config.toml
d_mlp = 512
norm_eps = 1e-05
rope_fraction = 1.0
attn_scale = 0.125
final_lr_fraction = 0.05
batch_tokens = 32768
train_tokens = 141000000
steps = 4303
dataset = "wikipedia_en"
Each number is 128 + 32 x the weight over its row's rms, rounded and kept within 0 to 255. Layers, rows and columns count from 0. The size above them is the row's rms in percent of the matrix's.

# layer 7 attention output, 128x256, rms 0.0727, rows 22-70, columns 192-255
size [101 101  92 104 102 101 102 100  95 102 111  97  94  98 105  98  96  96 105 102  98  94 102  98 103  95 103  93  96  95  93 105  99 101 104  94 103 105 103 103 102 105 101  97  93  89 106 104 102]
[[174  49 120 121  55 171  87 119 136 117 132  90 105 118 109 149 122 107 201  83 102 135 140 135 142 102 162 149 170 114 125  94  78 216 122 148 123 175 193 103  39 149  58  95 156 138  82 126 145  85 130 107 114 129 134 135  90  98 147 173 156 148 174 140]
 [ 62 148 154 136 160 114 128  68 130 143  97 129 151 111  92 160 179  82  92 130 114 147 115  49  97 119  91 141  59 136 158 197 112 149  69 125 114 153 102 148  93 144  96 158 118  76  76  87 113  81  70 129 105 172  92 101 107 126 147 115 127 197 163 182]
 [ 90 147 173 106 135 138 144 149  76 146  73 106 131 129 125 156 124  98 139 132  49 110  84 106 127  94  85 124  92 138 128 209 143 141 123 116  68 102 148 134  67 150 146 182 126 106 131 125  65 164  89 104 123 129 122 166  92 153 140 179 100 143 172 120]
 [114 136 103 127  89 161  97  71  53 149 131 153 109 167 129 175 160 117 127 126 139  93 128  64 135 121  70  93 163  92 117 139  99 132 114 110 137 184  55  87 214 144 119  82  48 175  73 145  61 125 112 117 173 135  58 172  71 111  55 227 122 127 135 129]
 [185  70 172 152 159 148  80  90 141 196 197 118 136 146  92 113 103 150 161 148  95 122 128 130 140 127 102  93 158  67  84  87 105 161  33  81 112  76 147 127 177 117 123 139 117  97  84 169 117 101 174  31 116 108 158  94  82 171 136 128 107 183  52 142]
 [104  40 191  37 149  31 110  84 171 137 135  98 118  65 108 146 101 172  58  60 151  93 133 113 147  77  84 111 144 172 131 165  70 115 166 136 127 106  84 171 161 153  85 166 151  95  52 104 132 145 149 109  99 145  95 137 208 109 139 133 150  73 139  96]
 [158 153 167 116 168 151 135 165 134 122 188  75 137  63 113 105  90 126 112 178 130 110 163  93 136 162 104  93 131 193  90 123 132 108 134 150 180 143 106 159 138 101  82 188 255  94  63 132 129   0 164 137 199 127 117 190 160 188 120 118  91 195 117 157]
 [175 129 127 105  84 150 172 150 128 177  98 151 126 136  94  38  89 140 156 130 166 126 132 142 180  83 166 168 203 157 106 129  26 166  75 108 134 167 178  90 137 175 109  83 162 107 159  71 149 197 159 155 157 199  84 131 167 110  15 163 109 113  64 158]
 [187 145  83 107 147 125 150 124 126 152 110 125 124 176 119 122 127 141  87 167 150 153 144 162 107 140 118 132 164 178  72 208 209  62 133  93  97 145 139 126 187 125 107 127 190 156 154 148  72 108 139 143  97 185  47 163 113 203 151 129  67 126  97  97]
 [150 158 186  88 119 112 100 105  95 127  64 131 151 129 160  74 172 129 123 187 149 142 169 116  93 102 108 151 127 100 136 104  54  59  80  44 151 119 127 190  84 227 143 142  70 125 122 156 134 123 111 159 155 109 160  94 117 120  95 112 172 157  91 112]
 [148 146  52 131 122 111 135 114  86 158  84 173 146 171  90  78 207 107  74 162  97  93 137  77  75 135 113 114 113 126 166 178 105 118 142 128 170 105 146  82 150  62  80 137 195 147 123 155 152 120 125  60 106 107  91  58  94 115 150 188  97  68  35 128]
 [117 145  87 155 198  77  86 111 108  93 140  68 111  86 153 106 155 111  71 104 182 106 119  95 144 123  87 153 119 143 170 218 111 133 148 141 150 198 108 140 110 204 107 104 124 116  79  36  96 135 134 107 124  78 204 151 145  92  83 126 114 114  56 151]
 [119 111 123 172  78  40 164  62 164 130 147 126  90 134  48 124 144 119 186 162 156 150 121 151 158 130 164 118 133 194 106 179 132 155 119 108 193  73 128 120 107 120 142 137 187 132 139 163 143  92 111 205 159 144 108  90 151 211  95 114 161  98 106 119]
 [ 77 167 145  94 118  77 120 129 200 164 133 133 191 160 122 213 218 171 115 156 126 115 106 162 122 193 167 157 171 112 126  78 120 155 177  69 111 110 137  55 139 104 181 127  68 110 114  98 143  84 142 152 166  98  67  93 200 136 199  64 138 125 151 107]
 [ 81 164 143 109 146 148 145 105 126 132 134 177  92  91 138 188 175 117 111 104 172  90  77 136 146  50 115  98  76 137  91 112 153 132 159 110 160 142  83  96 146 162  45 196 118  95 105 128  87 138 179 105  75 180 108 141 118 190 132  76 182 113 143 156]
 [146 136 155  90  19 148 168 122 145 140 176 130  88 133 126 146 141  49 140 142  87 120 123 116 113 131 115 121 114 162  80 134 128  96  78  15  66 170 191 143  65  78 120 185  85  51 195 134  72 188  69 158 137 128 167  86 132 187 139 157 128 127  77 150]
 [128 183  94 114  43 123 136 126 165  59 140  98 126 143  85 135 111 126 182 140  82 107 119 178  64 177  79  66 195  84 174 136  99 110 160  98 135 116 142 166 100  92 164 132 181  96 180  88 170 111  93 161 124 184 114 158 140  90 119 107 128 125 133  67]
 [155 163 133  75 180 111 161 110 131  78 154 125 138 146 114 172 120  33 123  66  73 156 176  87 106 141 138 120  96 118  99 136 151  89 113 138 118 111  73  88 101  63 184  94 162 138 105 173 212 187 136 174 136 149 124  89 155 128 105 136  96  84 107  95]
 [150 189  96 149  64 102 144  98 107 170 116 128 111 178 153  43 104 125 132 103  94 176 208 139 184 151 115 105 120 144  76 102 154 176  96 152 124 101 206  76 161 176 137 112 135 124  88 121 101  61  79 180 138 121 169 119  60 155 130 201  90 126 221 132]
 [146 143 129 172  75  34 141 142  26 148 172 132 116 161 159 187 164 211 137  95  33  91 164 181 113 112 148 169 189 198 132 118 109  80 138 202 129 187 103 137 104 102 154 118 135 125 133  60 155 163 111 155 102 119 164 130 102 209 126 128  85 166 133 160]
 [176  90  94  75 133  84 119 153 179  79 202 193 198 109 161  98  81 141  94  35  82 168  33 109 152 148 164 141 147 162 155 112 142 138 187  11 129 161  88  91 129 107 118 161 161 128 128  98  73 119  88 133 169 113 156 144 104  88 134 139 124 124 108  79]
 [ 73  68 122 131 137 129  76  98 111 129 169 153  83  91 180 153 180 123  64 109 125 143 200 126 154 128 211  70 191 102 106  79 140 117 107 100 173 139 107 146  97  81  75 177 161  75 135 149  54 165 152 123  87 146 165 194 117  71  69 103  64 150 152 152]
 [ 98 100  81  74 160  95 143 119 134  33 133 177 188  99 138 137  85 145  97 157 111  54 123 130 130 151  73 131  77  96 156 101 129 151 132 171 162 190 140  66  96  92 151 114 184  75 140 171 161 150 112 107  77 149 144 100 114 137 164 116 143 143 170  93]
 [113 107 195 191  88  66 150 171  84 157 153  92  73 196 137 100 136 127 101 100 134 186 114 137 123 193 113  42 154  88 155 167  61 115  87 100 235  98  96 141 107 132  93  75 145 170 122 180 141 110 119 100 113 205  81  60 130  69 144 102 104 153  99 147]
 [150 129 146 176  87  69  73 141 166 102  88 174 115 125 166 177 162  95 116 110 188 147 163 147  79  87 143 132 197 145 156 115  87 106 157  49  80  73  68 102 153 133 156 139 123 163 139 144  95  95 188 193 164 188 149 109 151 154  72 139 113 111 150 105]
 [132 160 139 122  86 137 166 161 116 168 197 171 156 101 113 145 132 133 170 142 138 156 113 160 166 120 109 147  79 135 157  85  61  77  64 173 161 147 111 147 144 103 181  79  61  77  63 146 156  90 160 149 122 133 109 169 140 115 206  86 103 120 125  46]
 [104 161 174 128  66  63  62 131 157 109  75 147 144 163  82 101 114  79 125 107 115 155  81 116 167  99 125 167 140 119 132  99 191 120 126 114 151 131 168 156 159 122  85 100 142  82 143 136 170 133  79 132 180 159 163 127 159 153 158  99  93 143 134 130]
 [152 110  97 126  44 159 130 174 175 109 153  88 110 134 155 122 179 110  88  63 197 140  80 206 132 200  54 136 119 169  74 129 104 129 160 118 108  92  68 109 129 130 172  57 131 219 148 118 146 162 114  67 111 123 135 129  88 132 131 124 167 160 151 184]
 [131  96 104  92 210  97 144 112 125 156 114  64  91  88 150 133 111 139 173 126 198  72  48 144  39 109 142  70 112 170 117 100 172 159 109  59 186 120 144 210 180 117 161 117 173 133 124 130 154 111 152 172 184  94 138 118 201 103  93 194 130 109 149 153]
 [ 97  87 168 112 130 169 123  89  66 151  86 220 180 220 130 123  84 128 168  76 150 103  92 162  86  99  94 137 155 189 103 119  97 142 197 125 127 146 160 173 147  86 156 139 125 170 152 123  94 101 200  58 144 147 135  51 127 128 141 147  90 135 125 136]
 [ 93 121 113 124 100 135 162 142 165  98 136 179 107 143 153  96 148 120 152 174 132 153  47 132  62  89  69  96 191  89 127 133 134  46 161 138 187 110 102 114 110 136 112 149 167 155  98 150 179 149 138 179 187  71 119 120 186 114 128 150  38 170 170 186]
 [129 151 157 136  85 168  85 124 142  74 144  95 121 119 104 142 142  82 117 172 127 145 212  70 150  81 108 136  68 103 115 191 139 171 216 126 137 186 127 126 140  86 146 121 167 110 135  90 143 120 179  71 178 150 154 174 123 172 216 120 167 110 101 119]
 [137 146 129 162 113  59  83 172 188 121  92 240 129 192 214 130  93  93 143 142 155 151 105 126 145 151 110 167  99 110  78 184 100  90  52 163  94 141 131 132  54 127 164 169 122  95 137 122 102 172  91 115 170 108 179 131 115 107 139 119 116 134 239 174]
 [168 106 133 149  86 139  81 204 187 127 117 109  92  97 145 143 153 144  52  77 136 150 141 109  82  50 110 117 193  98  93 197 132 112 165 120 109 181 126  92  91 175 121  69 126 210 118 188 139 168 148 219 170  95 132  94 125 161  99 104  97 124  83  87]
 [115 193 111 145 133 113 127 170 144 176 145 158 140  98  75 117 157  72  94 171 156 116 126  92  99 104 164  93 116  96 170 149 161  95  99 190  85 152 160 126 101 137 140  66 130 135  81  39 144 163 107  72 125 148 144 120 102  96   0 112 152 164 113 192]
 [175 129 153 100 104 124 131 160 125 133 142 153  84  74 105 129 154 164 141  72  82 148 142  90 143 114 137 135 135 114 161 145 115 181 193 169 177 156 143 138 211 149 157 127  80 112  94 148  89 116 173 111  65  48 121  79 106 168 154 122 134 109  90 105]
 [130 205 116 155  76 175 113 135 107  61  78 105 108 150 141 158 138 123  91 126 179  91 158 120 167 116 118 153 211  87  68 156 131 108  98 203  89 123  94 163 174  95 179 159 120  77  90  87 109  95 114  76 169 150 157 111 116 171 139  96 131  86  43 125]
 [172  99 136 145 136 146 116 126  99 109 105  74 124 128 129 112  81 183  95 103 175 101 100  83 120 152 186 169 129 146  80 120 173 101  90 150 184  91 112 131  91 153 150  70 152  52 103 131 144 135 222 139  67 137 144  88 145  85 223 136 126  42 123 136]
 [148 209 134 133 116  79 213 114 135  86 140 145 131 179 148  92  88 107 119 117 138 134 121 149 188 107 141 128 130  85 105 109 198 136 131  92 160  39 144 138 107 145  70 176 108 174  72 105 108 183 183 159 106  89 119 118 109 133  95  59  61  45 140 169]
 [ 71  98 202 119 104 112 107  76 154 107 114 117 167 105  52 118  76 121 149 132 115 138 150 117  82 110  80 167 127 173 152 140 148 160 162 139 143 143  95 117 147  63  82 116  36 151  98 160 140 118 129 163 107 159 178  87 152 181  68 160  74  82  80 142]
 [138 111 133  42 151 102 155 129 147 198  93 150 162  88  80 115 193 137 153 152 134  80 148  24 162 102 144 125 166 129  40 103 175  60 145 123 104 135  75  60 188 118 132 145 120 123 158 171 139 188 147  86 106 112 217 178  84 129 178 112 117 162 128  72]
 [146 201 144 143 166 201 172 142 131 106 106 103 133  87 144 231 110 156  72 155 184 160 145 108 110  86 111 111 121 112 118  94 160 200 133 153  64  45 207  88 117 109 153 112  97  58 169  84 170 153 105 124 114 102 105  65 179  88 128 162 159 115 164 145]
 [ 77  98  89 141 135  95 208 123 107 107 170  93 160 107 214 108 140 100 119 114 176 104 189 105  59  49 151 147 125 153  78 120 192 159 133  42 136 115 214 121 151  61 173 126  93 136  80 119 155 129  91 171 109  95 150 125  95 140 166  61 185 146  91 177]
 [134 137 156 125 120 163 125  96 107  81 170 182 245 163  71  99 119 127 139 102  97 180 124  63  59  76 160 114 125  97 112 166 160 110 150 141 149 168 151  33 112 103  87 122  89 128  79 121 133  76 147 120 182  97 128 145 131 109 125 141 155 117 151 107]
 [106 142 159  83 144  68 185 163 107 143 179 112 158 107 117 144 155 142  84 213  92 185 105 220 156 124 166 112  88 179 149 118 123  88 187 141  94 107 147 158 113  92 117 104  60  80  73 153 122 103 137 113  67 149 104 110 135  37 147 183 179 121  87 100]
 [133 133 107 120 154  64  98 139  95 111 185 134 139  86 116 156  61  78 144 135 118  76  65 103 149 136 176  96  58 131  86 109  59 112 101 127 147 185 107 106 153 113 126  86 148 130 120 185 152  85 147 199 129  96 166 144 136 155 106 110 122  86 162  83]
 [136 132 187 131 121 129 152 101 105  39 149  84 131 112 121 124 138 101  85  71 170 105 132  99  92 120 147  64 111  67 110 152 105 116 138  62  92 141 182 164 147 154 145  44 119 112 187 154  68  59 124  62 106 104 131 134  81 188  77  43  92 172 115 110]
 [115 155 112 115  84 127 164 104 103  91 145 164  91 147  92 106 124 156 126 142 156 143  65 147  81  29 152 154  68 214 149 119 123 105 173 123  92 128 135  99 178 178 182 112 156 134 122 126  42 214 156  95  91 166 125 142 117 104 197 124 128 172  79 228]
 [113  42 106 133 146 136  80 132 138 139 139 154 198 178 163  91  88 176  59  90  91 144 174  62 148 100 192  40 104 115 130  70 122  97 187 110 120 150 145 139 211 111 172  69 111  99 109  61  86 139  98 140 138 165 113  89 179 151 104 160  85 129 165  85]]